Each number is 128 + 24 x the weight over its row's rms, rounded and kept within 0 to 255. Layers, rows and columns count from 0. The size above them is the row's rms in percent of the matrix's.

# layer 14 MLP up, 640x160, rms 0.26, rows 497-578, columns 0-39
size [101  94  93  99  98  92  95 105 105  96 106  96  99 104  98  95 108 102  96 106  98 104  95 100  98  98  99  97 102  94  97 109  96  90  93 100 104 104 112 106  99  97  98  92 103  96  96  99  95 103  95 101 100  99  96 100 102  99  97 101 105  95  94 103  99  96 102  96  91  91  99 103  93  96  94 102  92  98  97 103 117  90]
[[ 96 126 169 172 114 160 121 159 141 148 140 120 153 131 128 135 137 147 100 107 153 116 105 139  96 142  78 110 111 111 113 130 134 159 142 145 147  85 112 162]
 [153 111 153  99 141 136 147  82 128 107 155 119  97 148 112 144 100  76 177  98 159 146 127 149 136  72 127  96 155 159 159 107 102 116 127 108 153 118 102 110]
 [133 132 118 118 140 155 146 118 122 135 156 157 121 148 163 118  89 138 115  89  98 105  87  84 128 110 142 143  98 151 137 101 113 132 135 130 128 122 122  99]
 [117 116 114  92 132 153 110 113 175 133 116 166 176 143 127 119 109 124  87 111 142 122 139 102 139 138 135 145 143 123 124 117 127  97 124 135 112 130 143 167]
 [ 96 120 169  94 102 123 111  98 146 108 151 142 127 158 143 139 124 136 107 124 107 164 140  96 126 155 141 124 135 101 121 125 107 140 114 108 176 123 136  93]
 [131 117 149  72 111 114 135 127 115 116 115 132 145 105 148  93 156 113 114 147 135  95 148  97 157 150  76 145  83 119  94 160  92 102 112 146 150 134 123 107]
 [147 123 120 139 159 146 116 110 147 158  76 144 122 147 127  99 118 131 147 113 165 162 113 119 112 153 159 134  92 117 146 135  92  93 137 109  91  86 122 161]
 [105 179 113 105 124 120  90 141 152 140 152 103 145 175 134 137 127 131 121 114 132 123  95 133 136 122 100 135 134 110 100 127 128  94 145 108 139 134 118 119]
 [162 109 127 129 147 156  84 110  96 108 151 148 108  90  85 159 153 150 104 144 170  93 114 112 136 181 116 137 117 123 118 143 165 163 111 112 156 156 142 127]
 [139 129 101 151 118  78  98 109 128 115 132 157  99 142 127 108 101 136 136 149  95 128 126 128 123 178 130 162 122 138 131  96 162 155 155 137 145 144 145 165]
 [107 146 174 101 171 144 135 100 137  80 126 126 112 156 135 149 136 117 140 111 142 141 133 151 123 136 137 132 151  78 148  87 167 154 130 105 115 142 160 159]
 [159 130 159 141 162 150 100  94 148 118 157 117  86 137 158 142 128 136 106 133 136 150 107 152 174 129 125 110 102 112 118 138 120 170 162 134 178 100 144 110]
 [127 142 119 128 177 139 121 114 143 151 134 193 141 151 137 134 121 139 120 150 139 130 146  80 135 136 162 148  93 122 110 111 105 116 130 148 128  91 101 130]
 [137 101 107 196  97 132  83 127 137 110 172 106  92 166 161 166 123 111 157 107 117 106 118 164 138 105  97 102 109 129 130  97 107 137 132 101  92  96  97 104]
 [156 104 122 142 112 159 133 148 152 142 135 146 104 139 170 116 137 100 143 130 103 108 145 128 103 126 160 164 128 131 148 131 155 114 104 148 136 118 103  83]
 [116 139 128 155 140  91  90 126 161 142 162 108 112 158 139 106 131 145  88 147 110 135  96 184 117 119 156 144 120 138 145 159 124 134 120 117 130 135 127 138]
 [101 185 172 113 118 113 104  97 145 126 168  94 151  87 144 158 150 149 115 141 130 121 129 141 102 156 143 104 110 153 123 160 149 105 122 103 143  97 107 156]
 [152 139 130 153 147 164  88 156 134 120 138 125 147 167 132 148 100 135 151 138 128 119 123 126 192  89 151 136 119 147 104 164 130 100 113  75 131 126  89 112]
 [ 88 111 143 109 110 222 141 104 155 141 116 141 121 137 126 141 113 117 137 111 133  87 107  95 123 104 158 108 131 159 152 136 178 179 128 121 115 105 164  93]
 [105 146 113 153 109 141 164 128 136 118 141 165 141 139 118  99  92 125 114 148 139 104 146  74  70 121 132 110 122 154 143 109 115 171 145 126 126 111 143 129]
 [117 136 141 115 103 147 173 152 150 149 162 111 122 111 137 101 112 151 134 145 140 108 133 179 108 115 146  85  79 122 116 109  69 149 125 150 132 155 139  62]
 [119 139 133  80 187 121 145 157 126 106 143 117 118 134 186 161 174 117 175 193 123  89 126 156 100 119 127 148 133 148 154 114 155 151 105 120  95  82 152 137]
 [114 109 105 100 121 108 115 108 138 155 163 124 190 139 139 119 163 132 123 125 119 118 134 112 107  97 117 187  88  64  92 143 129 104 120 145 148 103  96 134]
 [110 121 120 111 137 154 149 107  94  93  58 132 143 137 151 121 152 107 148 101 158 108 124 145 109 136 110 123 100 175 125 156 132 181 150 133  82 145  99  78]
 [126  94 135 138 142 145 109 114 136  81  93 171 105 133 152 113 151 190  90 166 120 119 178 128 143 160 154 116 166 114 186 135 187 118 129 138  83 119 156 131]
 [145 113 124 108 148 133 117 159 122 120 132 139 150 172 142 125 165 111 125 147 129 143 170 128 131  97 121 128 188 166 129 135 136 120 174 150 119 148  93  87]
 [149 158 150 121 142 114 100 170 110 115  87 146 158 110 137 135 106 122 166 156  94 117 126 151  95 118 122 172 104  96 134 155 174 160 155  93  99 128 109 130]
 [131 173 134 149 147 113 151 165 115 118 110 104  96 125 111 149 104 122 116 138 106 123 130 116 144 149 152 121  77 146 140 127 162 159 137 122 128 101 105 143]
 [117 112 128 125 129 102 105 104 117 114 138  75 164 126 138 109 149 161 140 136 146 128 134 126 127 134 159 159 131  71 127  91 134  99 115  74 149 124 172 176]
 [160 111 151 109 141 155 118 128 137 128 153 113 146 135 147 131 133 142 113 123 110  93 142 146 140 162 108 137 106  99 118  90  99 170 175 105  87 143  90 173]
 [121  79 127 114 151 103 133 142  99 141 122  85 136 109 154 172 150 160 112 160 118 153 137 157 105 133 115 145 154 108 177 104 103 145 123 149 116 143 141 163]
 [145 140  87 146 153 104 113 148 115 105  82 128  73  98 119 133 150 102  94  98 131  73 115 129 172 119 116 110 131 150  91  97 141 131 119 170  90 129 139 117]
 [160 123  85 122 111 104 122  93 108  80 130 112 133 105 107 171 120 197 120 132 128 146 131 143 103 135 161  96  90 131 135 147 122 133 109 137 122 130 134 143]
 [156 116 116 129 116 116 159 153 116 117 107 101 156 164 106 157 129 162 144 125 134 115 159  95  72 121 150 169 147 107 112 128 127 133 147 136 118 110 107 107]
 [138  96 129 116  92 166 116 130 132 134 151 125 185 107 158 145 100 126 164 126 107 138 126 114 188 109 115 136  99 124 113 142 127 160 124 147 147 137  95 116]
 [ 89 135 124 125 135 147 139  71 132 108 115 131 117 118 151 130 124 133  91 107 143 140 123 180  82  88 154 116 136  93 176 133 114 160 125 132 140 147 113 175]
 [144 122 155 135 158 127 120 131 167 109 123 116 135 138 101 159 129 112 164 135 111 158 129 158 150 156  94 136 125 112 118 151  90 141 153 100  98 157 107 165]
 [176 143 112 111 141 129 128 161 146  96 145  79 136 113 121 142 135 128  99 193 126 117 105 171 142 117 135 161 165  92  82 153 119 124 100 144 121 167 144 136]
 [167 158  91 138 113 150 141 161 112 137 146  87 135 160 120 208 115  90 145 139 104  89 154 180 173 153 140 145 106 103 161 153 125 142 133 104 114  82  99  92]
 [160 114 121 125 135 116 137 155  64  95 172 119 113 123 135 166 121  84  79 124 166 123 132 136 143 129 129 167 153 159 138  57 134 139 134 169 139 162 168 142]
 [132 168 108 129 125 110 113 151 129 134 100  93 122 150 135  85 112 148 153 104 161 132 107  97 109 162 138 152 138 123 137 134 142 144 166 134 170 136 126 122]
 [ 77 134 160 132 163 128 111 102 123  95 110 127  89  80 152 122 151 144 118 167 127  92  83 107 127 142 121 155 151 123 130 150 149 120 136 149 177 108 133 129]
 [128 129 135 132 118 134 122 117 141  85 142 179 127 142 132 118 127 114 127 115 132 119 150 108 148  77 113  76 155 139 112 154 132 171 147 112 117 156  40 145]
 [147 158 125 151 109 123 105 160 111 160  66 124  72 110 129 101  90 102 149 100 151 132 154 140 135 104 155 131 143 134 178 140 153 113 151 136  99 101 120 149]
 [174 111 111 161 125 141 145 123  96  84 155 173  98 123  77 145 138 100 156 112 101 138 161 100 110 127 122 134 157 106 114 154 141 116 161 108 140 127 119 132]
 [133 145 143 119 107 175 149 148 122 109 112 125 114 104 152 119 178 124 121 154 161 138 145 144 119 128 135 141 135 118 146 105  97 132  68 126 123 171 103 114]
 [135 124 127  78 156 160 163  86 157 104 169 145  96 133 108 122 151 131 125 121 152 114 103 113 134 146 118 113 191 148 139 142 142 139 171 155 106 120 102 109]
 [131 141 131 157  91 118 107  99  69  90 103 125 106 140 141 107 119 127 140  63 155 173 161 108 147 101 128 157  87 108 102 121 121 146  96 136  92 133 105 109]
 [131 131 168 169 145 131 121 131 168  93 136 136 102 142 126 121 135 127 149 119  97 142  78 132 109 151 114 148 139 118 179 118 111 116 169 101 134 120 125 151]
 [116 133 116 185  98 136 127 153  76  91  95 103 119 103 129 147 122 128 137 176 110 105 131  99 142 166 179 129  99  88 105 147 108 154  87 119 102  96 114 151]
 [170 144 144 109 139 162 135  72  96 160 107 130 139 151 155 127 173 196 142 100 150 133 123 121 121 119  93 139  92  64 144 105 103 114 145 157 133  67 108 105]
 [ 93 148 164 138 138 158  84 106 163 122  99 144 147 104 112 142 156 139  97 118 121 101 129 109 163 161 118  95 108 135 116 148 138 146  79 128 154 104 139 182]
 [158 134 141 117  84 160 142 135 156 146 127 134 164 104 159  89 141 144 118  96 136 157 133 111 115 117 122 141 139 139 116 160 111 125 118 134 136  62 125 117]
 [129 126 206 117 135  95 110 175  72 137 138 120 140 141 136 137 112 124 146  97 123 107 131  72 145 118 148 126 131 132 121  83 134 167 154  95 123 102 128 110]
 [130 108 134 113 130 115  90 145  86 112 130 108 120 146 188  88 139 150  99 164 133 121 139 115  96 141 161 161 109 165 123 101  86 136 134 117 114 140 137 115]
 [ 98 119 142 119 126 138 118 132 123 121 155 144  90 109 167 121 136 124 118 132 102 113 111 125 121 132  81 123 110 159 148 129 136 148 147 130 143  80 129 139]
 [165 128 111 141 117 131 191 112 101 114  94 139 151  79 104 163 161 163 140  85 133 113 128 160 104 109 144 129 119 120  94 146  92 114 135 120  84 140 150 104]
 [169  94 121 107 152 153 179 164 133 137 159 130 150 120 164 158 136 118  55 145 135 141 172 143 133 165 138 109 113 141 174 131 158 140 122  89  79 103 130 131]
 [109  98  75 161 102 176  96 112 117  95 133 149 133 116 170 144 128 142 122 121 142 133 137 150 122  91 154 142  94 135 163 118 133 147 128 112  93  96 104 131]
 [ 89 118 151 168 117 146 121 120 114  85 129 168 130 103 145 165 117 112 111 112 106 121 154 113  88 121 121 131 117 166 141 152 135 133 137 146 117 126 127 162]
 [131 118 150 126 123 134 168 165  92 136 120  94 130 122 115 145 126  92 130 108 108 145 150 146 115 140 129 144 116 129 170 136 132 155 155 146 154 125  89 111]
 [131 115 112 143 147 128 161  93 106  96 119 134  98 133 164 169  80 147 154 120 143 134 152 131 114 155 107  79 105 105 137 152  77 144 112 129 109 145 119 150]
 [ 69 150 151 130 101 130 107  93 122 138 135 111 113 137 150 165 126  98  98 151 122  83 111 127 141 130 167 155 139 103 148 101 146 125 133 103 117 118 116 148]
 [136  92 152 110 150 115 128 161 116 103 124 136 133 134 146 128 114 106 130 150 153  83 127 160 150 157 101 108 131 109 120 175 129 181 150  96 153  95 126  93]
 [152 167 125 144 122 138 103 184 117 152 142  70 124 100 126 118 143 129 116 131 145 122 153  95 146 132  90 150 113 120 147  91 114 115 122 160 137 142 138 146]
 [134 151 111 134 146 141  95 110 170  75 132 148 182  96 130 107 149 129 123 170 128 148 102 122 148 128  92 131 131 147 117 125 169 126 145 131 118  90 132 101]
 [159 109 141 124 116 167 159 114 160 109 141 150 110 170 139 115 141 142 143 137  97 158 155 155 112 106 156 124  90 137  91 175 139 153 188 120 106 168 127 135]
 [140  93 116 178 131 129  91 109 150 144 121 109 174 184  96 100 128 137 157 164 125 115 156 158 102 109 134 134 122 125 155 119  69 136 162 119 121 105 147 114]
 [105 102 169 109 139 139 126 127 102 117 124 124  83  99 126 117 120 127 167 120 115 172 182  95 130 114 118 170  94 160 139 111 148 125 133 163  90 153 116 120]
 [130 145 155 131 119 142 110 123 129 113 114 138 122 130 116 117 158 146 100 148 144 111 142 106 174 113 122 110 105 137 144 124 177 115 111 105 125 141 133 171]
 [157 130 132 123  88 109 102 134 130 123 150 174 164 118 155 125 122 160 147 148 130 123 137 107 109 135 163 106 115  94  83 119  92 115 163 125 113 160  98 139]
 [115  97 119 139 109 194 133 152  91 132 127 183 131 130 100 135 135 154 136 129 105 112 136 131 123 165 126 128 156 124 139 103 118 133 124 143 113 135 149  90]
 [130 132 151 157 143 152 131 132 165  95 151 129 161 169 107 128 112  98 133  97  94 142 158 142 124 146 185 159 162 114 107 137 117  91  92  85  89 149 133 143]
 [ 87 151 136 174 149 126  79 100 140 144 186 104 115 135 123 166 123 154 115 168 125 126 134 162 128 126 109 119 103 125 107  98 166 162 118 134 126 131 129 105]
 [108 120 125  75  92 141 107 107 109 117 166 146 136 133 128 135 122 133  92 125 100 147 158 114 123 126 151  71 111 123 109 125 146 132 118 131 112 123 140 163]
 [143 132  88 133 174 104 131 120 146 121 107 113 149 116 176 111 115 107 131 119  98 177 132 166 139 126 118 183 150 116 114 118 128 156 111 110 195 164 116 120]
 [104  93 154  98 117 137  99 149 156 108 164 161 121 172 117 124 134 152 155 129  86 139  94 116  87 111 156 148 142 111 111 116 192 122 112 141 103 141 136 112]
 [151 161 112 155 145 144 150 147 132 126 145 116 141 113 144  59 145 124 148 137 147  94 184 108 121 131 102 171  89 151  99 130 132 150 127  81 152 133 136  76]
 [162 149 105  92 157 124 145 143 136 115 151  93 141 136 133 194 153 148 128 150 135 128 123 129 144 111 144 137 126 122 143  96 136 154 127 119 100 106 139 156]
 [115 112 119 160 115  95 151 150 139  81 145 114 116 154 140 140 121 131 111 147 153 121 134 115 106 117  93 138 154 181 121 145 143 144 130  88  69 154 115 115]
 [122 143 108 185 148 104 127  96 155  85 172 174  83 101 161 106 160 145 150 144  98 142 137 143 138 122 122  98 132 111 129 143 125 151  91 129  80 122 116 172]
 [135 148 132 114 119 104 130 124 113 104 173 112 118 114 163 144  75 126 118 144 118 114 133 135 135 148 106 167 127 153  82 125 150 164 125 132 125  92 136 149]]
# layer 14 MLP down (transposed), 640x160, rms 0.269, rows 497-577, columns 0-39
size [ 93  97  96 101 101  91  97 104 106  91 106  99  95 100  95  92 100  99 106 107  99  96  95  92  98 101 104  94  94  91  94 109  97  96  97  96 102  96 107  97  95 100  96  96 113 100  97 100  91  98  94 110  94 101  92  99 102 102  89  97 105  92 100 105  95  95 100  98  98  98  98  99  98  98  96  99  94  91  99 115 111]
[[164 142 142  82 149 129 155 170 123 119 135 146 111 150 146 110 153 114 123 142 137 120 118  99 151 133 142 184 141 142 129 151 141 133 157 131  91 126 115 103]
 [130 145 126 151 155 128 106 158 145 168 128  95  88 121  76 127 142 151  82 163 120 125 128 128 158 151 161 155 130 100 116 104 117 136 131 113 123  95 127 160]
 [135 141 134 152 136 166 126 123 139 136 122  99 164 126 137  84 135 141 159  97 114 133 138 106 133 113 146 145 135 103 120 177  98  83 134 172 110 147 102 165]
 [129 145 147 107 120 104 160 148 130  94 134 128 144  91 155 175 124 158 130 126  81 110 145 153  69 135 131  92  99 133 112 125 164 140 102 145 144 117 138 198]
 [149 120 112  98 147 153 151 144  70 135 117 131 126 153 110  85 145 135 131 130 131 115 150 135 133 117 190 115 137 103 116 142 144 155 142 167 114 152 137 135]
 [130 133 113 133 138 109 135 119 128 145 122 146 113 131 127 179 147 123 166  88 133 137 109 150 170 117 128  81 170 130 158 133 130 102 106 115 125 104 126 146]
 [135 147 147 145  97 109 156 104 143 122 146 117 161 140 183  85 117 110 134 124 129  71 121  89 156 128 120  93  84 151 128 129 166 131 151 126  84 126 134 131]
 [130 116 135 130 139 144 155 133 133  93 111 157 105 106  75 124 136 142 128 164 156  93 132 169 151 116 148  84 164 180 113 140 104 141 106 144 157 113 155 137]
 [ 85 129 122 118 110  93 159 143 131 146  77 137 161 161  94 151 120 157 141 117 101 118 134 164 117 136 123 127 152 106 163 128 144 141 159 151 117 162 141 138]
 [ 99  82  86 174 167 146 116 144 132 145 149 141 165 149 121 175 115 102 156 132 143 185 126 148  93 134 124 118 148 128 158 101 128 116 111 154 115 154 137  89]
 [119 147 154 157  87 128 116  96 132 118 141 142  95 172 106 142 154  96 153 101 115 101 160 152 116 123 183  98 131 108 185  79 121 124 105  62 113 145  89 125]
 [118 171 130  91 141 119 108 168 105 127 103 117 101 102 114 139 178 143 121 157 136 103 135  95 149 114  91 114 151 180 188  93 152 119  91 110 160 148 128 126]
 [126 130 144 152 175 153 105 163 165 122 136 133 193 148 119  97 121 133 148 113 157 145 135 153 143 146  99 119 137  99  78 104  92 164 122 133 108 116 151  94]
 [138 118 152 143 160  72 196 132 118  99  95 162 110  83 127 135 134 136 146 153 130 111 108 148 117 147 149 135 139 148 126 137 129 122 127 154  88 119 140 139]
 [117 172 159 175 138 147 122  97  82 149  88  96 154 146 122  96 120 150 110 139 107 142 110 109 155  80 110 119 125 151 123 147 128 146 154  70 126 144 124 157]
 [177 127 190 104 133 160 133 163  89 128 120 150 113  92 116 154 118 148 116 114 136 149 156 127 183 125 117 130  91 106 165  74  84 111 166 171 107 150  99 134]
 [125 125 149 151 169 152 157  97 109 140 111 130 132 133 123 122  88 127 110 176 134 158 127 133 194 156 159 134 154 138 106 100 124 142 122 146 186 122 119 119]
 [188 155 116 113 131  84 117 126 127 130  89 122 109 149 159 160 137  99 115 126 115 148  93 126 169 167 162 168 134  96 132 151  98 146 165 167 154 130 145 154]
 [119 162 135 124 129 133 118 111 120 112  99 110 124  69 178 129 119 113 130 128 108 121 141 138 130 136 125 150 124 156 153 113 134 141 129 113 122 113 119 163]
 [127 117 121  83 119 178 113  97  97  83  76 105 129 136 103 114 149  83 144 127 130 132 154 130 161 156 144 137 139 117 107 110  91 130 147 116 145 147 122 102]
 [152 132 122  95 131 116  89 139 155 156 109 127 123 148 142 123 128 142 144 113 146 145 129 169 161 129 158 109 131 108 117 119 135 114 129 154 118 142 116 112]
 [150  89 173 155  60 126 109 111 157 147 150 124 131 164  96 118 107 109  93 162 134 115 119 101 136 166  95 116 110  94  95 124 149 116 123 143 120 126 107 155]
 [174 145 160 118 108 143 130 179 157 120 157 132 134 106  94 124 102 118 118 168 125 151 115 115 161 115 135 115 126 139 106 131  89  99 117 114  91 130  67 108]
 [ 88 101 123 113 110 104  87 128 145 158 168  97 108 119 142 124 137 102 141 121 157 180 136 122 147 124 116 178 149 148 127 104 134 122  95 111 134 106 120 125]
 [136 107 135  84 130 146 145  90 111 151 131 120 151 119 104 140  96 149 158 117 195 121  82 152  99 132 120 100 102 131  99 111 110 125  98 150 143 130 175 104]
 [148 112 151 138  78 111 144 148 137 120 122 175 139 102 141  86 122 106 108  99 116 128 149 134 102 116 103 154 139 151 171 104 129 150 134 110 133 119 136 105]
 [131 136  96 126 137 104 137 117 104 155 128  84  98 102  98 124  85 152 108 142 121 108 116 113 112 147 124 141 129  98 141 102 171  80 102 152 152 144 116 109]
 [148 108 141 156 170 132  86 153 153 115 154 110 113 133 140 106 116 123 124  97 167  98 111 142 137 165  92 141 153 101 109 118 103  75  94 162 148 114 153 145]
 [111  88 133 129 131 166 162 138 123 115 127 133 174  92 150 124 132 131 125 129 149 130 106 109 130 140 102 150 111 159  92 124  98 159 161 127 138 165 121 121]
 [159 177 115 142 118 153 106 131 137 143  88 142 113 105 157 149 141 118 124 158 157 149 122 129 104 153 165 164 129  88 123 106 151 165 141 121 136 148 181  97]
 [131 141  94 123 145 131 132 121 134 119 107 145 112 134 101  69  71 101 137 146 148  78 131  85 149 167 170 134 114 116  92 127 121 123  74  95 136 114 147 108]
 [122 115 119 143 142 110 155  94 154 119 118 127 169 103 122 100 147 135 125 143 146 131 129 157 161 124 123 145 145 101 134 123 114  98 121 144 121 110 124 154]
 [163 121 138 142 179  86 148 150 110 130 121 102 114 133 147 116 133 125 121 125 124  94 116 125 111  97 140 127 115 121 118 106 152 147 128 137 107 153 119 120]
 [109  85 130 100 125 154 103 165  96 116 141 174 127  78 127 118 106 127  80 140 132 126 103 144 170 135 123 106 139 118 131 123  87 133 144 127 133 129 136 158]
 [127 142 122 154 153 104  81 131 123 117 128 157  82 151 105 118 124 118  54 178 113 153 123 133 116 151 139 133 159 114 176 125 127 108 123  86 138 103 131 114]
 [110 126 106 115 165 103 137 162 121 157 145 127 146 165 114 117 117 109 182 124 134 116 106 129 162 130 133 173 100 150  77 124 122 109 177 129 148  63 175  85]
 [ 83 117 137 123 112 116 110 120 112 147 140 106  99 110 115 187 111 100 125  91 145 182 127 165 121 142 102 137 156 131 122 114 137 117 149 139 144 105 109 134]
 [158 117  84 129 138  96 150  98 118 175 144 155  97 157 101 119 148 139 126 131 129 106 146 122 122 171 132 188 147 110  95  99 108 150 140 132 127 131 144 131]
 [104 102 127 163 135 100 145 150 127 128  97 140 131  99 110 147 105 109 183  99 113 104 111 160 150 101 117 130  99  96 117 106 127 131 171 135 102  76 120 142]
 [130 110 104 145 122 110 145 131 126 138 126 132 137 120 147  91 100 123 108 141 110  94 165 153 138 114 161 156 151  86 118  67 157 149 136 138 176 115 146 112]
 [137 115 120 128 134 114 132 116 129 124 153 183 155 123 118 130 122  87 126  85  89 105 145 125 147 117 138 119 107 122 123 112 145 167 131 124 111 173 155  85]
 [120 103 137 124 108 162 144 167 145  94 127 121  88 170 120  94 111 112 124 181 115 121 117 136 128 137 126  88 107 191 136 145  84 118 142 124 109 135 143 127]
 [123 128 107 138 132 182 113 117  95 127 156 144  89 148 114 136 128 117  71 138 106  99 130 125 124 143 180 135 125 125 141 148 139 132  76 143 151 139 130 106]
 [122 103 117 183 108 158 105 121 135 152 152 121 150 128 145 117 125 137 100 136  91 146 121 117 119 137 149  76  78  87 134 149 175 108 123 127 110  81 136 142]
 [132 119 109 182 111 166 108 153 132 146  71 146 143 164 146 108 122 106 126  96 115 134 126 118  93  82 133 107 111 122 142 140 117 132 126 120 113  90 193 123]
 [123 149 104 174 125 121  68 147 134 100 154 137 122  97 168 107 106 117 151 142 146 122  82 152 101 143 122 132 138 115 112  91 151 137 105 102 155  73 106 128]
 [113 101 119 102 134 143 149 161 140 135  80 122 134 128 142 129 129 124 124 168 106  88 144 148 103 104 119 151 115 145 115 121 115 115 100 135 120 119 134 111]
 [103  83 102 131 127 151 121 155 139 194 133 120 132 141 125 155 140 104  90  45 161  87 111 135  79 163 135 109 173 125 148 145 124  66 116 131 125 115 122 123]
 [116 147  91  94 109 132 142 133  70 146 124 113 152 134  96 138 140 115 130 114 157 120 149 116 140 126 122 120  69 133 138 122 167 117  84 111  85 131 132 114]
 [118 121 132  69 114 161 115 126 123 168 137 146 103 150 120 154 162  99  90  95 114 155 127 147 126 161 123 120 142 150 119 120 119  93 139 160 124 173 133 177]
 [159 139 118 134 107 111 151 131 140 153 112 145 156  91 118 121 145 131 103 119 130 179 128 134  97 119 119 132 131 156 131 110 104  86 152 133 118  13  90 140]
 [144 114 108 123  84 154 154 183 110  99 120 104 144 152 146  95 107 163 115 140 210 146 146 153 133 129 111 109 108 115  82 156 107 147 124 166 156 141  90 124]
 [129 136 107 126 145 136 127 121 123 129 120  90 102 175 154 115  97 110  80  98 120 111 139 131 148 142 162 159 125 146  84 113 141 137 142 121 125 154 113 137]
 [144 152 160 135 115 166  96 125 148 132  95 160  89 143 142 113  90 120 132 161 111 121 124 113 146 109 151 133 145 142 109 130 128  76 149  98 119 100 121 141]
 [115 108  90 171 135 143 101 162 142 134 125 154 153 113 138 123 113 167 144 108 154 130 153  97 136 120 161 168 131 136  96 142 105 116 115 137 102 165 145 132]
 [117 144 124 106 108 103 135 115  91 155 102 165 120 156 154 133 102 189 122 157 118 127 158 112 121 139  96 166 175 116 124 117 224 119 131 134 116 138 131  79]
 [126 129 170 166  86  89 144 155 141 153 107 135 102 147 158  34 109 132 130 102 135  99 163 115 118 127 100  95 133  90 112 163 102 146 143 147 125 137 131 119]
 [ 68 110 166 124  91 176  91 133 114 108 142 125 142 100 113 130 160 131 129 123 123 116 125 117 134 103 128 113 159 120 129  94 125 122 119 164 144 129 131 139]
 [172 113 135 122 152 114 154 115  92 138 154 123 107 130 147 104 106 137 132 148 105 130 136  97 147 142 102 123 157 118  84 150  97 131 118 130 175 105 145 131]
 [168 153 124 104 116  93 103 101 135 120 117 113 143 160 113  88 153 149 123  99 114 151 172 130 140 150 112 158 113 110  96 120 129 150 108 100 141 120 165  94]
 [104 178 135 105  72 110 100 118  98 156 110 109 105 109 104 130 151 112 145 102 101 150 123 117 128 104 122 160 109 111 105 100 122 138 152  95 109  89 100  40]
 [120 151  91 135  80 107 153 142  96 130 127 175 115 129 169 146 124  84 119 106 111 123 136 126 152 119 133 133 126  95 121  97 141 179 142 150 144 106 151 111]
 [144 138 137 114 146 111 136 158  84  82 124 132 133 152 171 132 153 170 183 146 132  89 149 140 105  94 137 167 135 121 103 123 132 141 132 140 121 120  75 120]
 [107  96 145 134 117 129 114 119  97 158 114 118 167 106 128 124 134 120 163 155 149 149 135 159 118 136  97 122 130 109 107 129 161 117 140 126 155 109  83 124]
 [103 110 132 104  98  83 161 148  92 108 145 142 150  86 117 136 121 132 118 114 136 133 145 100 151  98  97 115 123 114 139 100 144 130 129 182 116 137 129 125]
 [102 130 134 177 177 146 121 156 112 137 143 137 131  88 130 139 120 151 106  94 133 121 119 110 143 135 132 127 101 114 137 145 145 114 142 114 123 147 130 134]
 [113 158  95  76 164 106 122 112 141 143  65 142 150 111  99 150 136 110 108 127 148 173 123 123 151 142 158 150 128 136 127  94 136 127 128 121 135 165 110 128]
 [108 105 127 130 105 108 132 128 109 176 113 138 107 133  76 107 149 130 140 115 143 137 181 161 141 105 139 138 121 142  97 121 121 122  75  99 136 130 158 140]
 [156 134 145 115 154  97  86 123 122 109 116 150 147 110 128 118 151 128 135 125 149  92 123 129 145 145 151 110 122 159 150 121  96 135 144 130 145  98 118 140]
 [135 107 113 115 137 181 125 135 110 154 152 125 133 128 126 117 119 128 147 173 131 169 120  80 108 139 150 131  86 170 108 175 122 138 154 131 126 147 135  96]
 [112 160 115 140 124 103 118 159 140 124 158 110 147 114 141 170 150 128 140 141 108 111 121 158 138 113  94 165 113 148 160 143 149 109 114 133 116 107 135 131]
 [145 140  98 166 113  82 133 101 124 121 127 106  88 108 122 133 141  97 111 163 146 121 110 172 143 117 163 118 128 106 138 172 127 142 145 108 160 145 106 182]
 [142 157 135  96 165  79 149 138 137 144 135 100 138 125  94 133 119 158 130  76 133 115 102 157 102 105 118 108  87 147 198 154  86 136 162 116 130 111 127 144]
 [147 135 119 144 152 119  77 149  97 130  90 116 200 102 126 119 109 167 127 118 142 122 146 122 152 185 178 138 119 134 107 120 167 148 134 136 126 139 177 122]
 [145 130 122 122 161 132 113 125 132 167  96 121 122 126 116 142 137 156 144 128 159 115  77 107 135 129 138 168 108 131 148 119 124 106 115 151 125 140 138 129]
 [156 135 149 133 136 136 127 116 117 137 153 154 156  94 109 142 152  91 123 103 157  90 108 113 122 126 111 133  87 122 126 131 101 153 102 134 138 128 129 143]
 [159 150 129 155 126  98 148 115 130 133 122 130 152 108 112 171 108 118 146 140  98 119 124 101 142 131  95 137 109  95 129  99 142 116 131 162 158 127 104  92]
 [126 109 140  85 154 151 125 105 120 116 114 120 131  84 137 143 116 121 138 124 126 172  64 126 124 132 135 135 113 143 130 147 140  96 127 110 137 103 120 157]
 [182 109 114 145 143 129  79 138 142 126 130 117 154 131 116 126 145 143 178 116 143 139 116 126 131 159 142 118 115 150 124 110 146 163 128 121 107  94 181  84]
 [114 116  77 108 121 133 120 161 189  98 134 122 130 111 161 144 124  87 135 132 124 127 131 125 164 115 120 107 111 150 116 136 145 123 145  90 107  52 117 146]
 [129 110 143 133  89 163 145 104  79 111 137 137 114  98 156  88 127 146 105 141 121 129 114 157 192 124 168 143 182 146 118  75 131 137  74 130 131 124 129 117]]